python train.py --intermediate_size=3072 --norm="layernorm" --positions="learned" --qk_norm=false --attn_scale=0.125 --bias="all" --final_lr_fraction=0.0 --doc_mask=true --dataset="wikipedia_en"
Each number is 500 + 25 x the weight over its row's rms, rounded and kept within 0 to 999. Layers, rows and columns count from 0. Numbers have three digits each. The size before them is the row's rms in percent of the matrix's.

# layer 13 MLP up, 3072x768, rms 0.127, rows 2343-2410, columns 192-287
098:512478519485507478500504497488474468472506490514489509491505477518494477509518508479482494525484505515552500512523494456521478474490469523478478495479475468528512491488522495505512469503490512476529455531496518523515527515488515490476519492493471489517522535436461505523516509442536524506
106:482468509532473494506456467522512517472514461494507507494482507512493471541491487499496519493515491467476507500533489521481513515495492488483516482510503457495470510497464515493499537461499475505524502481532503498509482531496447526478507546507480474472508500516497493506482480531503499544
092:513537486516531476472561542519485492475465490483524524480444488470505502491497489521442522536494505532475492505518502528481504521485541496535479511509482491494496474522537549490473490470547491483519509479504486461505485534525497476457513415487477464500455521496531506477500530529499523534
098:478457500498499493531488467494507512488534483483506480485497494513461522511505488472503483551454465492488498461513483491496510510532502474534515473484509500501498444461487480487565507528512488473484539514509515506539519502458493512489533500484498487489483498488489476500482542485497549483
099:516511507493482495493487489518497544500487500548485476529482514492482492488469515531478497481506503531514490494505518501522522493460482481507489499532501541474492507540500475471485520487556500503502508482478486479479523529445510509535515491472487477512531417533524495522481540511471528464
093:554496543501510470520554481494490500512502496461507498485476479455520481468493455509522492553461453461461534473507538489478486482512538492478508509497501491458457528517525454499499527510508450497547538528477487492528518508519545501522499469469506494502500537555519505476489483456471496505
107:510484475517476480517490578516539510487513486491460494480496524491496515491509493470523505482501507504471516561491464518483497531547498519515505514503516519486478449499501471492529544503527481524478461495549519454499531451479475529492486496506509513549520500490461505493527515532508532488
104:519513549542501485498501487530493476487503496488495513517482459478503473501513484524495499454528481525456524491495547461461515505458519516486462460447516521460532521492492515525459503497485509542523540494530523508517522535480503543480514499525481509484505506500555481487496494521521507512
090:489472497498499489529500490512506480481526480492490460506522482508466516500529544476471473511467536512484468498498497512530553514518494492513501491505529460541499490474518520510499521477463504554485547526559489533503471515471518499484511522496491474545503489499502554495490465495547496495
102:513462488481472488512494501475523491536508488435492476490533479487504461528477496511534509444552489460488509543515489516518475480516458496477522531503474526499486539524524465509503513496489454506500472461557505553465507502508465457512500502558509533480500493443494476500484516532498468471
100:514494475498500516505491517465502506506480542510510472520495522507477517472504481525487483475557536518500488511555513522464471482463517474502501503455522497534520518484492490474492489508516476516489516491470510497551502511491543509515562474506463493494485486465471489501512527500498450512
099:489492495434480449508462509504480472490524496532505459517503520479467555537521493494481491493482535493529512483506494501469542539517540495492445457510558548481491508540496463510484521490453492452511540508529472512558477471507482501519496470484470526470489459537451507532484495546480538494
101:552501534466495525435470527495500510521511478445508429504465514479477486481508518552520523470481484485497511494489519505485461479506511490454510532514511478536523490520502516483471474495558504469524553500511501519512491497531492529501512507484479531484537503505479471483497496500534485468
095:504513508514557518464508540516490507484468492519499524489451518511485533491474514490530500458460470508473536508474489489507520462500502505494498512492506500492481472498513494506492502508502470473507524490504525483465481506556524495488478480475568515515451489480525561525461478489483489469
098:500514488481493497503549523524515512521502511478510513530540506455507480477505502489505526489462555484499506536484496536487553495487471479529490523500524506493478507479495504520513457494551466496527496547484530505453540492442473501519501466496460515506520486469483514519471508443485507467
095:498542480464479469515477497470524532479473465520518492500511492505498497507500505521538515505486480526463496485514496496505498528482504467498519546467480486525472507534519521495510493536553508523496535455519553462508460510488514492478496545528463485503538468497500492456463510453494478474
104:492513500440532473487507521507498518499508469524473483491456571495479484497502528549491501477519504510467519481465483489487519508488483510530490499517537514500494513546490480491531517477516542509501504502520504486480477503495496469480494549489512532563487494463537511522524509488466538523
096:502502457487502461497497497454520481495498544485477464460512523522508494493487474501475482450469451487510525497512463474502513473499500504543459513483510497479522529489501479525493521439532491462488515497522544513523523473495541460456489522460500496457463503510483498468477492536496522505
105:519510493480471514543531508503446526489505496472481495520486504513499482464516542535497518544497446496523510505484542496543452535521534502485472462461511500517506478516437466510500497512507508499504484495497465490546465510454498515503496486507446492505467496540533478542481467498517493531
098:521464485495473503511503527506511524528491504492503500489526457497555437477503500484514507506489480500519521506469522490504453502471530475489466467468486471476474476543533514474494509504464495498463452522485458457492496487448512483497534463508522481503491482479495533514522493481527524486
099:504487529506521495467510476480497493465480535449501503505465517463488477452520485457519501491503489497527527476470516524519547473505495455470499526471523527521491519489484501518472559487526445479429465502523461533491553484517488521500534458490470552501493504501480499478480479517491512506
100:488554501485517503509438495509484492551514483483538506502512501515537542522500497491502502527509513507483466500503502517509507507510487503441484525507488545465505470518484502487491449526482511549453515527497573465532450503536521486552482513478460497464500525512535502508485502552501480457
100:505485469507496495513479463451502496461487555511508525466461522521493484498521490518479495535501519534547520528523516529512470525508474500521503481490475542518550535511467535506506458446523507512471496533501519473490509512489496496478556520523527512477496521518465487477490525521518470488
097:539513495525468524522491538502521554495482447467531516478562495467447469490515503506509484485557512537471503498487511476506514529501478512517465511482567510478509466473507474483496516553514471513491533488495506509497490501515504487491499475487490503498489479512520500539463505508528556512
097:504526511515484508459516519489536491437525504482528467529493503536479481473504488521489497495534460458552492512498487514517482482529486482478493498514479509478486474535464532485494450483528505501481470473479487498524508495481440474487435535470457486480483538511502516494475509464517472491
101:448490527519513522462537509508502508475524509510500531489508515516509534500468532529472520510526459463502562534510495504484476496523512513510494495501470512449506493505505479490525500526470533502504508454452496512458504555517502535510503551478443520470501541524471494495504512470534443540
099:498539503497498504478505556471446499507504492522506492475524469509511462490497499485474495490504503478478514456511532510456472531468524493456537553476468465485505530476494458487519538525514516488555481513489481494493480528538515537540500501489513503516472507478513507523460483533517487472
101:517498510516513497484503540464474485508441501465504535512496500518488482493492499487480505524481489536455500502563499471492483496493498475498510524486457458463481495538476523515535469527471474493535489549500533480519481561533474485480521462509512516504494569489488518461485530497469507470
100:568477547489514525485472511481495503526499487466453494508527524462518452487503524538508485571509473508470466513518501540541453503521489505500473510442489499510498489480531500525470475525517493492502489468474535486526564543549482520508503506484481522503544489456499547480499508509520481522
107:493531534506465491496499484513407463512506483535476509481478475509479497496476501489503488489517504467524497487508523460496547524540536503471474470478536496485501466501442511486431540456491514510467475505520433515469440521480492494505511484515518508453471500472531542491531486490491510502
097:486540496507497490466484483509456504513478498514529557509505536495546483473544514503448468558552478519509503534512439499506473501523554474504496485488528538469457511510469513431509487482477536496481506493487504564490489507486491492491501522536486509512497519502491502524502502504528525498
098:479475497470470554497511512466504492538481502489496493503459507508522511499499504500466509496488515515505533499514501482469496533529493503495452476463492526472488476515470472452478509547481456521535505456502468488524499469486535535495467472478475503496538515508507509473480524529472560506
099:500512547503514501494525496485522462455514493499518529489518489518550462493466503515489484501492510500542540514547492523502489511491516505511466465530505478487526445500457508511538591534531512485491467523518511489488481498486491515492528510478522514512513503541498505494501482526484473452
097:489508508507460524528542520498468557489521527504489477533503518510517503477470479508472507507477551509508478524535510500507471533559503509522513497439501507514541470471437473495496499487471514498519516479537499492486433495473528484522470517510480520531556542524471507449475512494445502496
100:493528526498543456485520514435524480525487490493472519502539492512500482475515502507514515515493534506549502503478449473479514493533449488487491484477527505479529478486474484490496515495563492463478523534541503557545473487482523462475477514516515486484504495506498485494459494512512490488
098:503547532513552515561476517465460536485503462539468506493520511486528492499466530508518497540525499495500474508498472520474454499488494504514483525523541467533536474478493513516480489517467511524458505530538513512475496504515477530530503538497453461493527520478507510480452507455484527521
096:522477515457515516507518509522482460496466482480551534518533509461479483513538526500464514541435512519496478480493521476488524508533508492512513500498508522518514511483486473514479490476508469512519514490481481518494497479545528485478513526497521510500457509456468503531482495522515491494
097:482477493484457515478501505504494491473522481473489494511500481490552465526485537497472527479536495492511500478498509524474483481520501525499510507516496535498523505490524518493512495496513501493463536505568503489521513491477517508471502524489455519515475515487486492518500472503474557490
103:531481504467476511494558489501500493490493495469476490487469483503521509513529526496452480566484505549450502529495504528478477511453501504518434464501484491470527565470518525508557499474515497510459487512505520489514474506544505505455512500477445558472462527489494516509530492543504452477
089:530506500497513520511484495490537524494488507535511506491527500509484530503493506469508528496522527491476488528465479519483523494493494506499476499476538458494485466519468492474510524498490473495515483498516491542525478502479566530461485456477541502470507465485509495508510524541486454466
105:509512493498469513525486518478536542496494453433511503521514546480501520498522464484535513521495519484519496468532513497494479490503460489515549527507505524491466502482460471482516542504504452527513487473533500515494482518480502484468511546538521514468466489502493494524553473458466506523
096:484532516505518499524504529499500517464482485512499528468486498534562479494472538478473516555541481536512525504510546504510509488491531479522465526491534502489520498507539444513453522455519466499500473514503460515461505463517483484483474522527499467474483509503523534493553480453470475511
084:441472480456527508522529541494514541488524524498515488538491531532521467508468446489557492476461557492446494512529495502483504487468517506501475526524458501479488535510445476516522503450480497532537541504515482507503516496502538491505464490452517499493534467530483507492481517485515503547
098:519513496523471483469514498502494507483505496496513463514484462480501520484507488476509474504488498534518540471480521525544468524513512507514496533482527533480470519520496509571459504489461515548516573526516511522508510469495495512481477506524550498456496473500486486515498543511539489483
098:478526450480505491495501451499504522491442481502515458489520505500480565497510496490490482533519479513483511514493529477488504486503498573486483477512496480508443506482451520543527526555514526529508497488524453541480477493489478530490489504511495523523507481531494462510483494499482468487
101:499525532516509506505523513531454436514519487500480477503506493486478475481506496497461490427461500524484517504496516516508457479524573484506536497479505528506517482467543497538509454505500502504527497550497501487492501522531508499497516506478474503484474516467475478483461537474451479521
097:476461500491473473508443509497494532512501473503491490518494530525471515536530492512506473509469471499501491490539473493499527543489487482505499505464516522488488473487532509535513453476493515474507507517481531507512502522499483548511488490520547445512504457527499500496476493514467482459
095:469497511470577565475528501473536472512508480491489514526503570544490451525486492512470481454513491503495503478489513431520506530481495535490486485505474505488497485492525529535517453508504524505452483527496501509497496494485537480496475496503512511480487487487501496498511481523546487503
099:567463497495506502505520478481509517509507441477459512499460475506482525470489514438481490505542483535491491499490519503508536497479506491495493474533502492520488499535472461553519501494545455474479477525510498578480534451509499505501483510462534501520509463476502547496508488505505485484
097:497538535480492474553513522473480544438487494513496487510477489500479495489488503502494507520498477491486495511529480542482536515487448477543506512474453518490494454465474479472482462502503524494494556529515507502528501483503501535578494550517512518506507537484469481496465492478482517457
104:492477483486513463487492514508486515518527506486525534480508487514494490478489501534458494484477446468502466500500493520495500521464493533480491442479490503465511490506530512466493508481496485477530515501489494512492512518464485550477490520508516471479471510516456491491511488515487516499
102:487465485517498510493516539477487513499482529484507500498497529492486500467517473461460516505535501493505499529488530491477518497505506486529456500517526460482520475539454463475489467494543490493514545480463480499531572507536509495500481497512430502522493494469498485520506463524469452505
089:491527504476444509491503486511503532518480467452516541510475547507521484485509499519482503478470492502488479511490474491514484443509552489500510504481483504521488469535504507476547486513491523512443491531466489505463456513530481560520458508507481517488519474506508501490512478459517520566
099:514492520488456536481463485528486519452478450520497517503497482534504494486504445532509492558539481481556473532481508505502528517493488508500515516512554499497515511525504463530518544499511457513501515485532504526502466492486468538490526491544505467535486500500500523517535485468481457497
097:491485501547486482507500447538507475547504473507517478523473496523514514525520505500565525510531458530519503473503482484505523508538499471454525499498503481513462531545536487506561512497503522509474485484486536463499535518469486512499442530512484477486495479508483519536488516458456547488
106:479488505500485495517485481483473491491505507480517499448494518512507481542580523456536474471474481497540480500510468542436488493503501500476507476511488539456507484488478493499483498465490539471498520514498489459523540504527527493469526513495484488532504483509503490497555556506466492534
103:494474518484491494511492492493507526517548445526527487566502511495477467504525496522519520489463520510503509486486534499560491479535488493524460546485461532472508477510514538497470504495497536494506537484506472502476522498476490525497490494538466459483518469472489505485501491502508494536
107:541482512529503467486520472500501514528460446478489547477479493523512494504511469499488533517503499476521483470531521473510510514508502543527510483491483502505495582472531507478504510484445477511488533487451547475484512468471470493530506502499492513500504512493526491494493515483502523517
103:465468483538487505491499485541511506470480473467472477507533507497488484477500497525466484516510472531480523528494476468457454511458471484484515478481510515534494535517477484470469509541515463524520523537503522545478506494498499477486503546512520481524489493486523485523505483470487494493
097:528574513538506505481516513501451550503548449464517543515490478476496490484538500509490498435488516526540472508476526498493516497479527524503528446505506516482528521531524499488507507518481469520509532492512472503506526516548518528508448527507572499507531543461493485525481516521488483496
093:493490487458465508465509481483488516470468523525508510517481584499487511527529508528505491496521497470495483497497472514530526538509514517472485494505527471503474511503549508519518503503492533463489513494487488515514523495526453503528558470515496487529516505535468501516485486503485460477
099:448477511486482530500498484472515500499480502512495499510451520490460578493533506480492474496537488476513485487516502510447462465505460512506485510428509479472498491504466503550521503472484498519582528525535502490512462524484505507505472496491540491538521488482526493532490526550536516533
092:499514526486523500503492509510498535515492575507518495486487489497486513476500499507469493500466476441495485500534508434481487447536520483466507485500490462518495520481525508500506477510512494504421479521521505534488488512504508474450532534506480484444501505561517503490473488514536516487
099:487492482549474526511466491467542535472468462510496513551505459554522502516517489540510449478481527442519509504515503519485476492560491506488480501532499487492453492474541536524507497526489485493498482503491469502518507524510472511505503502508523495489514470468511513516521498501475507501
103:533484521516511505545507514493494522492484491507505519495494550463546513481494515518503473492544506529476497470497494502496500514524472471465503519518494521486512513537492498510503509508473517501503484519485487443546497461515515511495516493483506510425498523480504509587490484537440483529
101:457480533503533498533497504547477502470442520453535546524521494518515520449494485526479469501548479471486488466488546520489478484531518519495473481487530477519503516480488492507515508510463464544517504533487528490542526520502478517521498486461514540494520471515522519478464500468482478480
100:494515498497509468478500485444487478544528523519491522471485546485539492484501512506510507496518511495456522503533487534463479456540506511510472479475530498494518435495513466555479499454504473499479498423480504512519518546519505487479463538462480525546484517554547495473477488495521512520
098:448493527480535482485455467503489524486501472532525501499471499542505514468488512499505501503534520528492490502439473468461458511506474468553559540500497466497496561496460493479515508468491476523507489463555504482512478511535492557541516488508497551481476459531485492505513519484493512507